Weights of a small GPT-style language model, trained from scratch on English Wikipedia.
Size: width 128, MLP 384 SwiGLU.
Architecture: RMSNorm before each block, rotary positions.
Training: 128M tokens, 7837 steps.
Each number is 128 + 24 x the weight over its row's rms, rounded and kept within 0 to 255. Layers, rows and columns count from 0. Numbers have three digits each. The size before them is the row's rms in percent of the matrix's.

# o: layer 2 attention output (transposed), 128x128, rms 0.17, rows 108-118, columns 0-127
# v: layer 2 attention value, 128x128, rms 0.176, rows 109-118, columns 0-127
o108 137:117126101167159106098117142136176118151116132138117119113157139120098120121132109164124131156153127154083151159129143110156170133163128174093086142130113070187132133166150132109148084120131103110158134122133117128087115109143130139143119123121089109131111121112120145143125114096103097131106094125153119178102110123130147125096166146170102173119148163119099171137139160134138150130071
v109 124:170122125135171115114146089151094124140123105096114178105172123151119083130093119156137128143117125127097114095149106096153110105145095125135161127116100085138159123137094169102124091113133155086136084137128113100117149155142153170155100123159115116067145169151159121119106139131148174142142143146178085110116126133140139098132137131116134130112139127141114168118159151156082134135126
o109 114:156135094117141154133087170143111133146189143164120081153098107138178092158139117116085101136152158158114139181122103103073130146156126120121119135130124082142147122134126143140116117110141137123170124134106074113133116136131103109101139115093184170133161116087074124100120117124144085163124100141132103149140102147135145140107148139091131126123164116095132108129133132128119153135131
v110 129:149153114116066079145111136129154150145141107198069127125122105104098134120136119154140145156128114158176122161129139144095140093127113125139102137128124113189159097124116113150103112147119128162093143115140115126109094108122160132164131159125099117182145121129114060101130123124114086138115154097128118099147129102107114129154122133151079106131144092139113152107106141090137122112118
o110 132:179164119150121124114164111116115114089160101137139116133135070113082093121121131146099158095115141104132129125112138126112138134180117124095109090102163172086124151121183120094113114152169139129075180132115182122109130094142118103137128135153092099120134147136148147097119123124163123156148153128167123111096130119106129112144138134159121121110137109141133143114166103115132066142129
v111 122:136102123151149169123127114099142124123125145182071138139149150108165084121175102103179149112113103133154144147109131140138143136172109129130134168147152109140155135145145106177144121129092163167166130131122146139134151127125164147136156146125118144137106147122130110106153172121167136118133126128136140089110178119121108096132110173102093122104145118159103103156127107112106153160059
o111 115:122140124134137160177169101107140162176123125114158168176142114142129131089120142148087104122115142129123147162112135143108136123167152143100132097142143148109115166116134158123131139123151107139087105111120160119130120132120127121082141126123111171154112133082131059149106117132152150112173149139102128080112144144134155121138114129115098125064085104116115076089149154111159146134142
v112 113:125178129139173166137111121121147109105137128087115138148131168092160126125078135088143085128106138138142107125132107211109147141141103126166124097130170141130120126124160103113137130130145148139121085140142150127123153116120110148169110148131152095071126118115116132137117098121113119127125086155126136154173134162102148118083185077140121109099145140142118134127101157137091148120157
o112 119:090125125139158133106107114126145108139105113139072155126115141137140126126110192111128128133113155119083155168138111119188120113171085113139140113122141061151126117143082151178112123108114101174098127137130087143145147127144113119110116099088130125180141148147142118118137130101086111165126136098085121126129125139139126132195148137124131145124138132161146120146128094124097079109114
v113 138:139142104131171140130116112137123122046111122092146115139126169119111153129122114133087131105109147154148121104126153164140183167152142094091112152128137115138144096165119102179109134104145091157123134089139132130136113123143111097090115119121172125133133127125128114160118154144160154157123127119154150161130067075147139136133105147101191141098126118121106125159151149111155149137099
o113 142:100118148099096057120102147109138154110116138120120170113142143102152158104137116145157140060142081112128117136123119112131137152126157155090149129139165149128116178139127129102158136110140150153099095138100154103141088142098134140141112100092094172135085130131130118086136134123070147145105117127135099123109092144098097119105145151089163163148128155135138136161102160133133119118110
v114 122:102133129164114134161134083140115103112124147121151145108170107147110144132162088163113157104157155135134158122094117154152125120104108106149139108162143122124173158168124121104119109103130166165157077106115139130129185112139162151117105117112129122146135132099109184140111132113146110150124104097149174127126125110155138115105115111144120080124114131127130061142125155195115144087118
o114 119:088160129113109106115151122108178130104103142170126113154127156134129092098138189110135115141159137180129108132158126112118157124108102162120147160090123121090125184160129116123135138119106127120135147174131141125113144141129109169135127100147082149140136103118119103140092092074118143139167131159103121173092134127132096129124109122088130105090101163122106089179166120120132130143128
v115 123:123165114151171076129110162101098117127123161101088142107157119174173137110102132131150179105139114126144127137144098164063124104136163101147122159123178145154110114092153131140135103127167074083120145128111144127107133112094130133164135114104089120132151119112135085152123131116142151104086137121122101128174147118095127113127130121163122103130135125132154110137109133098090126088141
o115 125:133129116105128143140172091124123154106142127118134079151117102129111116143157120119132142113092161120122174132116113147181131104170098134145134124128106089122097117132152159131151120150117099167105127101094109124166139160157102107081112119130135131147143126114156145079086099101082152115125118112161129140110109081117093078122119114155171094103127138148155169107115114129140116061135
v116 125:134139169091146157119132124108139096136156126132090167124083145092087147115123106127086103147184111153110119153111122139181107123088091133170154075084130152156149136105135117122115107133106115162163156141143153116170153108137153144101089138140126108125122122096111161160163146142128120123141087165142125190136150134110122150119161107091109123132160135126116103118130141127120157132145
o116 134:118165108158104109118161129111129121124117154139102150131134139139146139120134129150149139150112157105137119125171142117149091148111119090108103112116167115103125082126093152165088152091109094158151166140152143136129174108096126128163151140105108124079103103154122113143142115127170125143134095106084133121139105142169098127125188103084097095112147137118149105141164102144149062121115
v117 127:134125121092174111119131119160160130101140130180126124132093105058106115139092155120117132132100162091128122140114108112119108115127141116155105063119120155097120123132084139123148175144171123133148111102105138132091149119119118117096129143103176143144151109151119122137146139147112149122089184129145176145120142100118118160117159114129170104096129150137141166098080160124095109140111
o117 130:160118135134098113111107132182103180088094144138128142127112149110154136122127169128143124161140125088172122107114134121159068136117128095125137137149143132132116124143094100126120138162171106174084110145134104120153104118107107131137140158122129117163132137118167166154136127109136114135155135135155097120143112097138186114172147139149132142183150130145118106192189131137105147116152
v118 117:152166123133110142114145079130109097132136160138098122092152137091086144142123167134121074092086079138103096106143146093130137115122133162154146106156113084124139127135118116129149137136156147142127168138154106132093137125122147171131153120100160096163179130157135171111151136151102163133128163149104155131141086154165137113141123131134138149108111077133150179142158113147151149112123
o118 122:117183165152117110115092172131145126149117122155127119134124121140158175128147128142108148138126101141146129145120090123122125116145124154108086118123101135116055132145108136137099156078112148087119102169129115116160106131150117103082124130146134148144164121115120157139142120118154113148124168101229157138138127123137142155140173125142142150149149117133097110112113128165131122187119